Weights of a small transformer language model.
Size: 15 layers, width 448, 7 heads of 64, MLP 1792 squared ReLU, vocabulary 8192, 43.5M parameters.
Architecture: rotary positions, no biases in attention or MLP, untied embeddings, normalized queries and keys, attention and MLP in parallel, capped logits.
Training: a variant of Muon for these matrices, 318M tokens, 9717 steps.
Each number is 128 + 24 x the weight over its row's rms, rounded and kept within 0 to 255. Layers, rows and columns count from 0. Numbers have three digits each. The size before them is the row's rms in percent of the matrix's.

# k: layer 11 attention key, 448x448, rms 0.191, rows 444-447, columns 112-223
# q: layer 11 attention query, 448x448, rms 0.192, rows 445-447, columns 112-223
# v: layer 11 attention value, 448x448, rms 0.294, rows 384-440, columns 112-223
# o: layer 11 attention output (transposed), 448x448, rms 0.411, rows 384-439, columns 112-223
k444 110:214113109103124137094137112142137139102132136101107125132116159127152109131147092132153117155159141155197125102106112110085159114139116156131144169149087124155140141125096130121171153145113089132125125162119119120084126147155123137096136112127134131104125127125143160092146166127141146139123143098154120145097106098168109110089143095140
q445 118:140139146120097143158122110094099141161113174105126109128141183145118130116131112109161100134193135146167098143150141133114154167126097118128137185146133089100111124113117120150099149093109124112113085139129131136148114169147146154117112133133136112141114104133172151145108099152116137118101150141155135125137128128158179107157144151100
k445 109:146138119151162152134192154134148157153129101100091124132137114114122132096158149110141107117121135114109102116113128115128089164159126117141101148108079129124154073157088155099103149130096150164129134121183131153153110101105094119154110134130143091102136153126139108122127111104118137104104144129110126127152143092137117104096087124128
q446 110:147120094119125148165129147116181124105124174137104110106133118074152160172158117103136174140071099143144119168128090092117145165137079157154130125119123080148075122167134153141103116106065149159102124144187188110140163107128160127140114101136114150094116106119139149125157136152111128145137159140118132175118176125114123134140118126122
k446 104:109089156159148086138138112126120147149118157108093144170137088116169170113066138129097108101083134126148148115128110127137157115164146157128143100100173148157080124119109092115107185146148138147124118147170125144166141146144156145153127116088117141127121118161143121134117094092113109124170100137143109164128141144141142137142142146116
q447 116:142078154120154129166108099137111083133127142112096089112158052140143094128098140185133131138124118127089130161132084086114118114134093092096115159140120139155113094185148138105128103192145112143123144115134113121136104119088166151135169112132152096132137097117128120141152121155072119141124139123108098092127124148099082164140072136115
k447 107:093143163125104130131122111129130137111123141103137147070163125146118121090108169151126124097120173115161123187137101123128132089148133124112127095128138126134153108148181090173128132150115107144149146127136154122101108142114145150187163119103127105152124144117092116144099161135138120123142128130137096136121153176104124153134116116143
v384 102:120130102121168146109116078123102122086133110153131105132124135135118132138121070104119149143181166110129112111184115105130130140151140161108132088138102151127141171134194098127125124120130125140136172112096152130172122127138104120144102079142159106147128161102144085123133118134113107106103174155100127139124135086206145119119113162118
o384 095:100123157139122122165117135124148127167091127115128113119176116158128114096098136117137066138046102170120142137114166129117113139090094124105144154133163129123147132138112166159108156131172144109146088155103118150106120121091133161132151140138148131145115097148159131133112129113160115151160161139142137117127089197082125118136172137151
v385 095:105139136128140088094100195126136140141140112143135160107117101105076109108116097159092151088154166110145108151140132152136124102166106122116152146103151139148104121117074102128105098158126181082154099136144122078088130139112127131078128132132156142185137146101119136100123138119104136136119162131107128132119123145122139152130092098131
o385 090:128155162121131144174132097110098098090147138127131091131149157142112120120118137129159116156117140092140162098108168140166149130122136105120155091158121080134137139122127134124149136077135074123110135116133160159136125138144111114116107140116141086103104144155141127151161143114159157139158084113088120098136120093107113110118149144114
v386 094:141108063159138176129121179122190145096155080103125112107111117149118104124163120126186134140129111097131083035089154104135124165103123156105132102153166131123124123121116126094117179135152122143127149120154117131154145102137091131153146177138122096106094084116093120139087102113102103139110131164137126097132123124123082096122166160142
o386 085:141144152093104122134129138164136156126104145132134183117136136126166140149127127119113140077162144123119122102151127108133088162129128143104179112128141110139120107145108122138122119133114148123115123124130134128078111138119168117132116134108121170151142103148112111105150190191178134153147118103115139157088084107146152128122121139126
v387 096:144147131132125134086099149161135135095131112137123160122132125118097109134142164113139089127112149088138161114180125115165109124083126106113160105130113155099130124137166104117081092165086101093154140121131121139129145110099128081138122119114154166160121116114170100112119114110100155128120153134123131147138145137099129124156130109152
o387 088:096148121129112123149118106126143177154130119116167104123140147160115172128120094102093117095119147147143088146117117147120155143157123149085133129124123144166106091094106107158164110114162141123120123156187133106149125108178162146113149155109132139090117138162097127133098135115134107166117102140101178107095084072152152122119163130112
v388 096:104133128103120127117148119108097123108104159199110110133129123155121178120131122132149136158172065120145214122105124117116102137152109124148133098136123123115121111081132167161159148123175141122132122139157160159155125116129105138132140126118112120119103115140124086125125098109124118137105149143129133103152105132129144120115085090123
o388 094:134160154164141120112130109130158109113109115072117121162141165139140110132132148134153147116071164169132100170182083151138166104086108138088131110143089157116173135087158090110113119151090101133121131132109151092113145098143157148129128164148096130143154127171128132164160158137086153109106134133194115112143142080159123114144143130156
v389 094:142122129167087171139157130105156110120178158143147126080098112127155129103166145131158152087086125106135126141120120141159109119130101134147110160154128114100142123134138149138140111167153175124136182145149114128109130124092146160075121154107092161143131157126103152134120138121091122131098133104125139153109162159116132125159124096084
o389 089:112146138151168118147169134084113140126133162131106088122172107120108141148125108104107150131142081110153114133170125125114159150113135141090145148100076103151119129127120141097088146082123148115135097111153153104142153152148100160128141092154137133130085151116141108142119133077161159105117124143120096137153140128166156104110089146118
v390 098:127156151113165106128159138119151131101124126126130127125118088110109120141151127124123142161122119140103148145108136129155151129137134132122128147172147127131082115124170115078146116135132156089129130140114143160145130146099152099121135139150118107118083139102127094150115092078095104158112138151124090139117060123111158128128142155074
o390 089:137114096112119124143122107117180133126097122095138136128128146135152129166134149113091119087124161115139127111128134122107124123137098102153146120107086108092159108113121164146090154128163102157165122138139149110136143127128107123103157134128123183122152130091144134085131133138145156130132141086133153128131154136151139087155113097130
v391 101:125106142137128139146110125162131146171132102108119121148177112131133123165144073173113144144163162122119079158172135117078188149134127144090109188139158152147162156138085095125127118160178122124135127086142149138145098120143156098131130132161149136102125113116107110127161155150115145099098144124081173138127128131095119107135142060090
o391 096:130148160175123147129107129101123112134099106136122102105142116185127116131144113119121108102104164136118173171112100154161092131121135118134154108139110109103073156101135115111184100096112138097121146136107099131080152099152150155131146113105145129119100125127134109151122092113123085145137084138175135127105155139121110088134124140132
v392 095:135103132109130156128115146124128117084134130128117112145107112170092152101094138094128113090116120111164125123109158102110103113110122137127109148134115084126147139135141171167124120136086092150090099114105129134093147120157099115102132158106085130151132123062137120142123125131127166139147125123104114129106070151091127140104109111121
o392 088:148112146140132098152128110122152076147162130089161129104122109126099136143150089142129151147129110083138146142138133121111132138129195108177109069131103133083152149139097097149174140124153128133171090143100152139132073144123152087119078126152095133056137128141125146134139140108114111130117154076133121158153161117153158152164130156119
v393 095:121158101156090124134094095089104120155127191133144120132158137163143104109122109110160098121124096143125132144128155157122096156142183145087110109111105098119140142115098160115131153109107116159154079146067122112176160157158113132146133142121153101151146125145122096124174187151132117131119171128103107109135123088122093135112117132109
o393 089:143101164082156150052109154154133097084141092065094095128109136109160132130116143137130133127133113100156096083128134114164171119149129149139105143096139172151151097165179125150132127136138121131091141115131119150111131100092152095126125117133123142120139085153177124138128121144139156097201154143114142131134116155136139108125111104178
v394 097:129141140142131126167121131079130107109095166151107116161095148127124184129097116118127114103113115154127097111125121113122111091130135156142148165122114139096114124134134121148097167103152174143108130156137212133126133110116086119147086125146111128174132119126128144081127144103104132154117097128166144125178112150113119159139113154140
o394 093:124075086122110145109143139144101182146131105120169112113129172077174048132115145131132156154148113143151106146151112137107135101139117135115085109130137106132133121149135156111146085112127163088093115115119092110168119154112127109085167113129155107136164136124141109138142159200152121119153158141108146117158147111170152118131120093134
v395 095:130178160127091138125149130146108100140136164144117094124168121157114125129152140118138148084142168170104135134154128164142161134121140090126100147125106108120171155103137121104150134119161132123127113104130104129161147073117146149105152111174120156126121179188112121118157137136148115109137162127107108161130063172127152134103134122135
o395 086:125127126154111121117118135074138134119123137125149124119104106122168123121136147144112099144117124137158120128143142161114150145104099136127109123135125079148108106129142132121144119136103158135103155139187139104102135146103122115139120166109149099109065116045107108136139133099121119121103117143165120143149114100057145117153103115142
v396 092:152139159118166170154130117182089151127154094098096140175094140135134136107132069156169130122148109101146106119187132125131170155124094138115100155139114097130088173141115134113180106127109136134148129130107138100119151102164108071135123087099147090155108150146162127120138129135124091163111132084124127123129167123084125121128109141130
o396 087:123110110119094128120102157072162107156116120170150092113176118113119125136146141104097105101126124117101100125086152059112171090133105088122172122127114159116139140132142154155136130121129095133098125108128127126127080121136133134138109154180110127139065095121116109139108107117130152113116119160096140177129150154180116113134130163087
v397 094:115109139137120169149097136161124129142123131113149125129123072124106059140102150089098146136136120099168130100116134119128106089133110107092104082136126123156142132095140117128085140161084105128099093125125127144135114121132135154124184103123129151124140122157134119147091148132090145118123162143150133134129118142175089141113087129123
o397 089:123134156157104085098126127118099144180143127109114100135162159087147159139154109125122099135124161134102130135168147130127087153088161135108148127122160099133153161155118149145156111163164134146166178141148140108133121107117110100099090169100131110086149138133094151127176128146099094090117109134153125111080131154104163133151120110136
v398 094:121091165131097141112161117181138124131126153106134144082116124145130133131124118148116140102157134179132120101166141121113140095135150130135127126152110148174169152138144134134109113110115110123147116131134078161113140140131129125103093094143144123109121174143132119151141118130158148127139128097142113092166137086128091186111124173139
o398 090:129157079138131100140100129130117086120099131117117134139158133111124124148150151146125170181133096117126143125117125119154132148116093126163098118106130117165108136171150150158139139124134112129126166125108178085127101152171145146072133134126087091137108127125148127082139120098126100106139118085121113159109059137139152122143119107144
v399 094:126177156125148119169125176134141158136124144134112094129164134146099125113149088129147143095145117126147088102112143113139185095143106131116147082131107121134147149128155171107126113159153089124124136177098143153147112110079141124151133088122162142192157132138082153104131152091166122128170131129101144124117138146125117122097117154122
o399 089:148129126125136139152115072095116175135133107104141130115110154114132144121165145108144127126125141157130134132167129098115137154166149125099125158162153144171121134148120090173120095096157144140159142114149120128106114146112152139127099145118103127091117113136142108110141096122099113124108128160159139163124123135122131140172140088104
v400 091:124137142085135118112104153142150117143119097107112164112122104137116139149100121125167107112108130093149150105122166112097143115117145177111136107098119059132151152126087091169139123188124105140123121103123102105119135134126119146153176085123119076145124122127183099130121112162102114120092126112137068144147122138132109144121075078162
o400 088:152104149129159129145121109113153149126139168084145154167159102104153133086136158121148134139141186133104116128123138162129155135133107111106165157132137141098116111107134136064126131095137127129161166154179153143160141126137113116087097159093163118122154123148145149132178134148107139130146160118105144116139111167089132131103143143117
v401 100:134143144150143153122085122126160156154128096084138093149140103078112118128161125167105104156146152188089157131145145151145164118106110098122113152116168176134129158183113159146092067162098117143112160114148134140139160147139106142114149113138145178134140123114197189146137148172140099107150121150111130121130129166132131176128136084166
o401 093:134088144102141139114139140114108122114142143136110153126120114135159187136115134131138138129117132126116135134085084166091106143115116144130114080124147148154118113063151096115133134139096089109126167201162103136174147138093159162149119118137126100122128110143100094159099117128087148098110154126166157104109120134121122137148139142064
v402 104:117086117107143136105119138114091155131147138130114129076120113121059113120097157096137157112120162101131077119143126116130144132133145101122129118097132134116166153146105128096151120134140128191142197136097088143121100092143155106128168084084145117081157164114121143121132144144142160110109154155088133142132122117127104111133120115093
o402 094:128136165103134135154113116147153147151133137141116133138127111166164121150172092164116124146173143134120146106175103131095100115088117110109101143151118100171137162129110083111134114101095138159150091110128111119157115127114170107102120133123120158188100149157167095135088139147087120142129107126161136138140082130106156139125133130176
v403 098:118131125102169133141119065138140158128148157145100100083104110127109083157115147132115124138143197158121130104128120148144104113129091074146117153144119139132136154129130144118127097094158152130103133140094115154141093127125141099097118090174139174093069139074134140085120110124128122125127115114120068094132120144117110137118139198143
o403 093:152108130157116141146179157136171094112072167098110090123139115117166171104108123189124107122138078129188113144140100115162127123114119115112120163099155088108121080095116151117139133158097134137130169109135123132116137134151133141152147127086161102129155105108151107105122147144122141096146150155136131160084115114140159127141135087132
v404 103:134134157151064086102122134111098112125148133159150130136162150116104152129094171104108156118151100152153148175110129129107116126125149134120092136143112138103141126099096146158155111119108132165079148131112160121143128125157104134131123158095074109102148135134117134113144122177107127144155127164130151145143144142124140120093057118147
o404 096:176114134158184128117166151112165123173139117112124098101139139116152117142119126162144121176126145147092125082152095146132138124133078096143108173112139119072144126171098106112100159106146112145138122129124131076119118138117150111118104117124165129153148151095094171121090159124121152138093120058137115107128118139154130137127166136139
v405 104:145106113091124119129135153128100098133112126153125109134115143107168116173104160133139129105095127109114081089140111139176113112118143115093162135099116160085145126131162152122142104092107097084174095116131155119160158113132167107119110133117087124126158155153175149108130169092157135154170140114109149094137099168070121114121129150155
o405 096:099153126133106163143124073108113103159146146113147147163148125132127131157164123153163096134200115123157141169118142156136136121149147123161107150128143105180097071140115139148136093150134133161068153131162125134113087138107109112172120125137142132116135118130114088141133074166113109075128090125125130162123136077141121094132106104121
v406 095:167147120129086106124132174159156163118126073123112166108127153140147160127116155127148141147103133105110110135134114066130134123133141135119085135109146182150120160164138093082121132125033059127154090158114125123101179124127098120143097150127140104113083133137145129101125121123163134119127136128115139101150120137145118121077110147132
o406 088:123105082147114143183168118160108098135139131168130122134123134175040135151137128135117130086119135093126127148144123113116098172128108116127158112169117084107181103133133153094125134122160152116117152102110132175148133132186135130093130121106144150128170160111087121103091138116109132157105123113128106107106134124138116090164175112144
v407 100:165142152093140187153125143108179159121134107113120105158082122118107146130165169148118121137150126125122143114112180167108163141100137138111149140129109105158118169107142182137116132116088112113123112143114143154123157147068096112162112129128131100082121172145154122125151158061137100125134107129106130132148082107074122131076115141131
o407 094:132087131164103100192120124099079134143123169144140144078117109144144169119119126106160128123123131116164098143133134141124110088181147117146101116144131155145148108132130146115116106116147164158195180112111109104110137083147149174123110167134070141106124056136110105074145129204085169105146121108139132085108153109136088113167092131137
v408 098:096132160149107147114085153125161131183120139140103160169087102202104114106145083140104122137154134124155150162139120104136149177098129156179167156135109114160148154097150173120150169122088158096136128126132177121138122127165115080110116127145154157129125135126149131117152143157108123121131140135115147102095111133092129122120113120106
o408 091:127108151132125150150133141104114126105120121135148074117139130069140150110111181088173154126121150128097121122122133149129104083108164101147134113144110126049144130158140115114101134098129092109133132084096140130139153130134137149107150125126094140117105117136108137123136125060118153145115104167132115123138153123136113173131129154154
v409 101:155145111124156158138161145090148126130134143149132104112116118155125127150162105142108126162139166123137077106129174105183143171126118151135135114085153125171133149153124125114163164120140070153103161148154157100138137100106090162119126167148098151091106162145151151113129140133161152119105107138134134153150140156099152124146192143125
o409 095:107106100118106127141089093162119126123122140134157176131122117141098143098114134148155112099099113145097143106133090153047118148121136116146134098163124148110087135082115121138111057113117167097131122086130129150074126092129153127146126082158139135151106093133121088116138148122142091110121145131182140118128087119167117092148122132154
v410 091:121131126165109147113181141119114129086097122116107149162133124098133145151145166116146149109114129092140113177171113111146136119117179130123096131132122131125125166135093149130155114137136115152157173128148143140137097114129127109160107141138114147134109140144107200140157092164120123075100159128144138132135163116146110143158131164195
o410 084:121154118141131112098063132156122115132120130102118112082130084130127110134167094126113106081097151146150127111138135149079090155166082123165141114130105168108125115174155141125104127099116119134119122136118124147127132116119110142107149118117141126164125110127130079146071126125096102145088135111098132148182126154158136121131083142091
v411 096:150136096128169129123123144110091092133147127103136125126153146131099111143131139110126113132123133146148095160090168114128153160110183091115134141122136134121116142067139132185140120135145144135102096148155095108120124125125139120098123135167147090135131099160152141113119108088157126125116118115161126069147128101084068143154154135120
o411 092:106077109135091153142077092112151111108123128143122130158109128113141092127128083120122097116117160061132154120158080130127108109146137118165142107074094151146112152151129089088116140165122121098152163122124141120112105114132140136108111161112072180131163142144147102092142094163149114104146151183113115104115115117152170125121181134116
v412 098:156157129138103128125080125174163150160147126157137123134164155126124124117123156135118151132115119139152133165102118122112110095154133144162110151152175107138126110123129099114086154118059124101154117153159127123161114142148080137164134162099184100116085079131113096138109125115151095118127163136171103102149099131156165116103138116150
o412 095:142138151120164120154184132115154133116121140088131151137121149134090128131129115077119138137125129127094147142103129169174131169099134124141184116102099121090140152100139159139145162109183125117099135117082104113114129135157110146137104065118117139145157124080103145158158121103131142100106103163133072108118123138121114135145125133120
v413 092:109107175146153122151102127128134155099105123124115140105162127115145097156156131132118122122134129158162163100134141158144087132093117143088118094088126122087156136130123105117091125154160105109160169084109057127102112148102152126166127107150144155087140127161100118167119094143114097125140165139139147136164098117121105101120120112111
o413 088:121167094154074154084118159109145145109149142130139131123129177081136125122136091123130151142118120097100156097111155146128167129174119132113169162127098144139099170097127141170156123144159142114124115149123176144127106078128120137149130151106171082145105133116132133139129126172127129120121102115128131101067117138070110114146114127145
v414 095:125131132133120106122091097127102151141101164101131142118139118122133144144152126132148128112159114107146125153123153146092099094141126099131124147152128101107150069141096129111091117124139143133120100107151124148133150131196138121139140079118145106149131111138101068176130086123128152090155143093158103097163156130137099141143131159126
o414 093:149137151121145141111130128171127111089142101132118127142150149134127115153125076136133099160135172150161131113141113105109122129139150113111158081093124128127139176122154086135142141202167126098127136150133131093106143131104115130114121126146167121081115120113109170133166136142147108161110126128113150162122074141104161092117156113133
v415 105:159116117156102091120104166121113142141129145116121147128114138167135125083135142109139127140106202125170115144101128131204150133120124119125112110132106159122137155125170117111122124109142129072116114110166158143127110095179150152097104163150134163123103083186159158109110151169124100135165129145094142100135133145107140141119184136137
o415 095:113143131076110159106141102143133124100143122153153105127119104109108118126128134112115132140121104113077100101123152135155120090153140090168129150140113114101099145160093144122143143097095158130095150116117137128138153153129135116136156134147117112137177151134067115102109107116111137157102141130129155138108142098130144107086153139128
v416 094:101149116115146116131112147158112125134149167166165114131138136087147145124121151120143101100124103122110145148143089134127130154190109134111113087082126134136152124136135113115107120118106148144137102149102143127137137106135130140094111072170129131155120100122150119098082135156092117123124145151145140101178107097198102125191156165175
o416 089:106107106075143152128158140157129136144133096064112143178118100133106094108108169140127164100121117148155127128138158082165124110099120131140146143184136115105109119112109109105141115140158081143105105109147121101141138128148111117148171162099137150110148127082147113077105116141122127137140123139133125134117120118134138121089133123085
v417 096:117125129150122107118161142141095083097168115102109151130129131154134144150138151103105137106106179117099079174136110131158100151152116114125109143097117135131153096142134098116157095135170156090199110132130134120105091178137123123092130103156143103118149143098137104107123108099121165113127129118081141169114113152125153115152096135139
o417 091:144142115105124122172122121138152134146109137191155041105146117110085084107085111144119134134132082095194162132189116087119177147144101134096151166146129114130076145140128169114123118106086091146117111095146143178125150142115101098137168139129154145117074165155139135157138126097107125151121125144131115147115139119092097124105141149110
v418 103:099150113141133162134149129123105122130083157109082129141099134142150122131127153126146136140108149122124129091180108132127141178172138114088131145100147139103155132146106102119159112097124129090115128100135141124148137130149153087152182147138122139121190169113123123108153127118170127117099136143116136132192173170145137133111122138122
o418 098:174118156164112097117104140137139100140151127125170107110137109163065148165103091144137098123116150137130152153137111143133105099127087105143121103128127126150109162103152090121099129139113122152124115137153128159119150125097085133105134104097137102094138132120147147136131134110121138123131091162141175127075142088158126104145081145112
v419 102:109101141119090099136152123105131155140103110151110132133107131119114151144104123144113099126114094155098154138101109090174120171112099125140158134134104134098100096127140088143132106130113114091147126092107150132121144132154121115125125157071112148147162165129109133132137151109131124131087149145115125154140099155104156106173103134081
o419 093:114125110151178146103147122148113157111171142110111143128135108135095123115161135123156132122162149102151122133125136115128134097124121141104126138112126116145125119142142142140049127167119135127136116097109153117138122150119132107105120131150156112152145121127091087164163157119135133115124112131135107105098207098144118166072135134115
v420 092:136118121135149144127136078111150112128145081116163124136102147074132176135148113103133172119133149153063135157113124106154093133108132062177154140126113113111136105125155131114095158110128116157126119140164142136116145158095127147096128102141082122095168152104109094148102136151101170156139142177105104163128071107131117131121091094157
o420 087:116093126135111124179149123149140111157114131113096131127125101165134075123070125128158113132159090146161118114125095149126072117132099130111098148082124140117126094149111113118102148170157145119167142086084098141144125113094129087150118145126131125129111097116079133128146115114151119136124119097154117119126147112092156102142125131107
v421 098:107100127136116109119105136131107129166106145101159156156165145115134108166076130116166102081138095136110137127122137102105159119140111115147083155150163164121144164105143104155112113087146169160151118133119097105147112125193164123129111085104152101134123144109120139155137133133133143069137146150144137094108113084139129120151080120106
o421 089:110143135114158137132154132151135113120124123139089137092108117109113137126144083116102115153135131080140101101161124149161127125090173127115174152119092102104091120154171154114143164156142137084153130155100110114126144176122119151131122154114091108141135146095095091143127124114130108143154103098161158126159125161110098143130150154141
v422 104:106106113136101113111165142132126143128165108151151141094156130132124140128168157098100208139166148128115154142128137111120171149140063149127119136107125129153148140141145162111118129138087129114159157152099116136124156149103157155137130089111124131126079139137130063104110120136163100100099125118113117078148101093153122149140129128112
o422 101:120163122144155152159127104127125172109110134133165131102107126113109167126109117146166109151149119137131133117117132152116107160154152127153143113146154153157110157129139097131131115152134130147083111098196152100142126106153100141134125104107154116149145095129119214193110109077136139143105128123125160144120121151093131125122142169131
v423 100:141122145153200135136106111120143128127121111161125127154090157155131147115118102122136125127151108147161087135118073078080131093120149152135143143145110104142122116104138134102114141156141165157120106165113098098135099088129133166152159044109163133148161076123133142129122082126126153146134126167111130101150118137137150138136132114133
o423 092:103162132092106089141134131096109131114129132108123147109185119113089066108090129094114150156149145101126137108116195148166150160131158108129120138155124137081136121142132104192116165125116109124172128126110157126142115145135162135093087159149132115128115136196142135122110109131135095141123145132094119134145133089122150130129139165118
v424 099:084099162137161162133131124161122110122132080157087189121119151133102140132129081154126168174146146111135163156168077158133108124126096106119158144120175102125097129095099083139093137173164174124150147146134115105124111136128118149121157137069133140129132106147099111177135094111146138107169130097109161136135180099163142108160086112139
o424 095:140124130103117109155095124102165155114120139097104093113136142147092103128141123096097129121131160131128113138091160070131177160120120154098107126121119107106095122175142091141152140148136082120094111086106111088113120105093111126127106106086132112133099135125119141111153121167112112118105126137088158087173081122081118148109112139153
v425 100:095124108116141091100093100168098124112140144143091118111125120132145120120114113155085137112118096104167113106108159157148133133159097088127163131129095150149151144090107181126153146141077091125167090139088125078122115177120111107115105113136129151124112133120129115106120175147125164155130152132109149136160115088113122172114141125126
o425 091:144127164129115142110115092124076090071109156081159124147130145099106133134107153134138118112143126119140173158133107118158134085122186144105103120139140092133126164120156101092137111106147115157104125125125133133146128149154150109153129161154161108184123135164137121122126116175099122146127161132107156130073175148100150116139128153162
v426 095:128115104112135130145109126126123165148121124123143136104139141136139130158133141113140129123132135128172117124114164115136122117175121090125141091109132132096117123140093143139170173136117107127156109129110156147083127122108087149146093171111105099104109154094109177140107072064112159138121181133127127115110164118119069096104120139175
o426 094:153095118064127144150133114141122153142128148132124139173117124112116132148110113154103110148113113145098137152147083145114113140103159161131132128135121174116148138110165146115129141121153141148132091126098125127126114149147156102166154077082110140167116111158133124110156128180145091117163080145156114126130115141121161160174143117115
v427 095:163092083101090094124150159134138108105155121151138120118127124153128115131125131115126151152098130127140100181152140089069107181111142152128165134117086132133119103114135106116161117135110127101125092141137168135119102158129126142138138154131129132136126159103121131103132109108110126138117136134106103158127140133123162100097129067162
o427 087:110169121199129169116146088170120164096103135134131119152136171141111126121139128157105093095147139119118108113151149168140115106122114130134139118147132154070141127151101104113082152108109107155134120093103096110110138121157140141130147098126193117154143159157125154161138116113156151151118104157162100135096098113106115152121154119117
v428 100:149111125145137123126090100145080159121135137163146074137138149132136139156098125127080095099114122123180110130129112150174132102138094135155129139109123138121124143127088139137102110149178105102124073128171133103148130121161093167133153156156158119111151072159095162143086092127149140160118188124120133141076144144121139134112152146160
o428 093:100126122116088121108111130101182103127150157112123156149120136128136138135109122143132108131142129152103173119084151113094110150099149140099150093137120094119184099120156144133138167114113114156117138133152140149105118152098175114141135131168102139107127163130115126136200094167152102088148142139131104087100113159114118130133117103108
v429 097:091088121089078101108144123113100114124097094126132156130116141107106128153141152148103102088116139122123152146109076162093150108150144142148120151189107113101124183177120113160132138121152175141140140138108114121122111129109120161115136130119141117162114144169126135148129157114139150165103090117101163170099127149153123147102100141118
o429 089:145143165142185078141105110063145119125121148127146111098096071150131110111125149117155164135108153133108130108123103136160130145148135091121088121113166124169099081154109149111138149138138111135112117094154124153135148155163125113160095127097108120124126113086114162131175105154127148112131177099054104123137176130067140149129106142118
v430 094:149099129102141152107107153134102160168127167148150143088134125125118118139153137128122103136141155159125130088090165081150177100106094110112118143085138137126117140165102146124113156105100178119103159103112087131105120116126118131101117129138088125084145130146137168130120095132134144153171127136151100115109144143085156098150136134108
o430 086:123150136111157087128103130134128121097098104105182090154098096142138128138164142123145117114106119102113094144110080133096084126152142103151134128153162129156106127099149118135139125146140143122097111113129123111154128098167139120108100149095150137119167152103115122166109142142129118102121116154155149153114098101166136106138175136097
v431 096:142120111086141162132107142147151141108191113076133106128118181164083110158118123146114137153112137130107092085116128092098140177102153128119131110117165109148116104109132120132152126115065169139104128094120103116145102189162117151110120150120114121122115125132142148064110123110158071136105102111115184117130134122117111119117111129105
o431 090:167094149156100111134136129130116107162119132156138110118143127105164110110075133121116159095120149114104113148129125125134099122122142113143119113139125126067124124153126101119109085105126105109084116148084151149136135090113109124204163137124162147146138111163114112127113158159112167067143111139142087107142106152121120134119180142142
v432 091:104142149100175135142104142115115119111138128127136136168128154162157129110156127103134143114124124144159106113145129166112147075109139140083145138179108150107168117133139128114099139123165138124131172142164130139117082077128163170091116096124131107166126075160083148167112123149141120179142112120144106100077134135169177116131124113092
o432 087:127159103134089146123122114160135119139121088132156124125134177077136124085086101112143123157123147131125148148094151085159129149132120136155110125055143118149124139098092116135159120136134110141123119119138133106155128131140137144121115119160135150095142118165132168121131106134159121154140165152131114141093143124096074141127121137157
v433 095:101104121130152181121120085141147129114122105097147148127138124071147174152104125153170105106140103159137103122102129138100112128139127116100119126145115147158139146112117164079120112117108088147111152112154102119119136115140130097130139124122105152108112126118119178127070099192136104128113095130140141144153147154193126131118131115151
o433 089:148144137137153105112147145137129110133134198128154132147153101127126102120122149109084106144117121112118158131151111091105113164104106109124086104107082110128118132107103112128101119162148154153158088154123151151165105155113142174118113135113091134164131180098133107151132158096099125116141125149125135126115148147156126164104149139128
v434 090:149115102151152151085163138126134135123134142098125109106104137139160116142128110142147144132141109089121148113142098138081117118146136131134146115155135133122076121114163128131108155109173118090126111151154118125105124161135089148142090173097171115124122103090110105183109127133099138149136132150127130139114145106153122153164116136140
o434 086:152109145080150105106150111108142157162159146142129129124134141184145152092102157131118107110140104135148075119135170134141099122121131145140157116111057087147132128139122153111172138159149106135081086102134136145176094129148145127119128090106063102130134134148167134157117108146142097074144100110137144132124139160152108132081076093111
v435 095:095125163167116182113124135135153160137096130125101139136131132137100123120142159113161149133120166147142130086136120115104066116125144128109117139130136147109088131115159099159048090137104084102140154174144101171153144090129079121131163104092141147145099096123136112142098133129127104103143150110107129120152171143131116143127109127152
o435 092:133142117102129164138109137146129143119146155124151136127133120144133093126131087136122126145141130133127133164132162151206213181108136119134130106108121078114167107133122124098115122162130175156138133109128119171140102144147173146115132124139136104111186109145087142129163144098101116116141152137129115097081104134087095124140147120082
v436 097:066160151154092142134126123141128119169104161115124154131149126156165120095143087113176127147113120111162124139168091128145156153130121113136087131109119147157125112141142155159167122118089084086097089110123100122147124150145077126116111123098119141127118110135116114144133105141145061133095137131097129097101158141135146131126156128144
o436 094:152177124103127129093116069132144147071173135139132128124126090123076133118154136152080112121108086168078155084127129148117140136122129126109116134145107117111111108132134138119132121155116140147101151160137112117104139136113134149127131145132132110115167112104142162109123130106095120128158127121160139187106131115153105144102116165107
v437 099:150155131155120154136086115126139173148106137102147132130123128085174159142143165125125101132138100128134176143123180097120120125147126105081119099105154108138127170162134143104119140102128135110137140120112135118128128107115089139151132110131126124088094124163147149184139140121175093102147116161146121145169103165064125120125144124098
o437 090:143132170106169113149117140138119104105137118134096171124166145163123126081156084120125134133113134121065097128128148134123138126129128122153166137151098152115147120067129106134108125133132159133095149091144096097152155165138095116111125133133124151117162137107102121101115148148111154151127145134160164125111118119182177123127159106118
v438 097:088110120144120125147140149105133116126095172130084103125140112157107136134114116144150133096083067153112146117078124103118139154162094127132157139068133136143151116162138152149127096126134145112129097110120115116120135128075146141084156115144152119114101131135125052068139162135150113131117130071113123153166109105132176130110147153103
o438 093:136105114115124116121151120172128136120130138134164165134138135110123139127113116137107122122110126121111146112156151074094161114174155146068148097196113111132123123068126123102129124128122121092109115140136104137127140140111133119175168113141119119115176129151124171156146169103146153151136096155155184111091146156143128159143086131158
v439 099:124157129128125093133091113103089105129121142146168135120095072106146131124181123085168106114133135122143141151096163104113125114152163157149132120119111138138111100139140127143092123113110136104095168089171124161132102135138155164128126129105109127148114126122145088137129158118092139134133118165147101145157109101155141128124172130091
o439 091:156107094142128110120170128162077163111087144142100117131109140160104103127131153144117125149118144084135140129131152130125149145144133062133151144134137157105123122141101128087146123151169141106116089165121120143119142162123145135124156147172121150110171129121167177148169134145123102138172146142116099122141129120159127109159122115104
v440 093:120124103121101132123109128134176146113130139099157117082102107117152084140118092189107118146082124109114120125128123133113122131147121108125152132103119135139157104131135105141086085150097119083099132162116099148101140172182100092161119110113116170094100155065148157147086103098132124085176108142093113149087126158124122138122093108102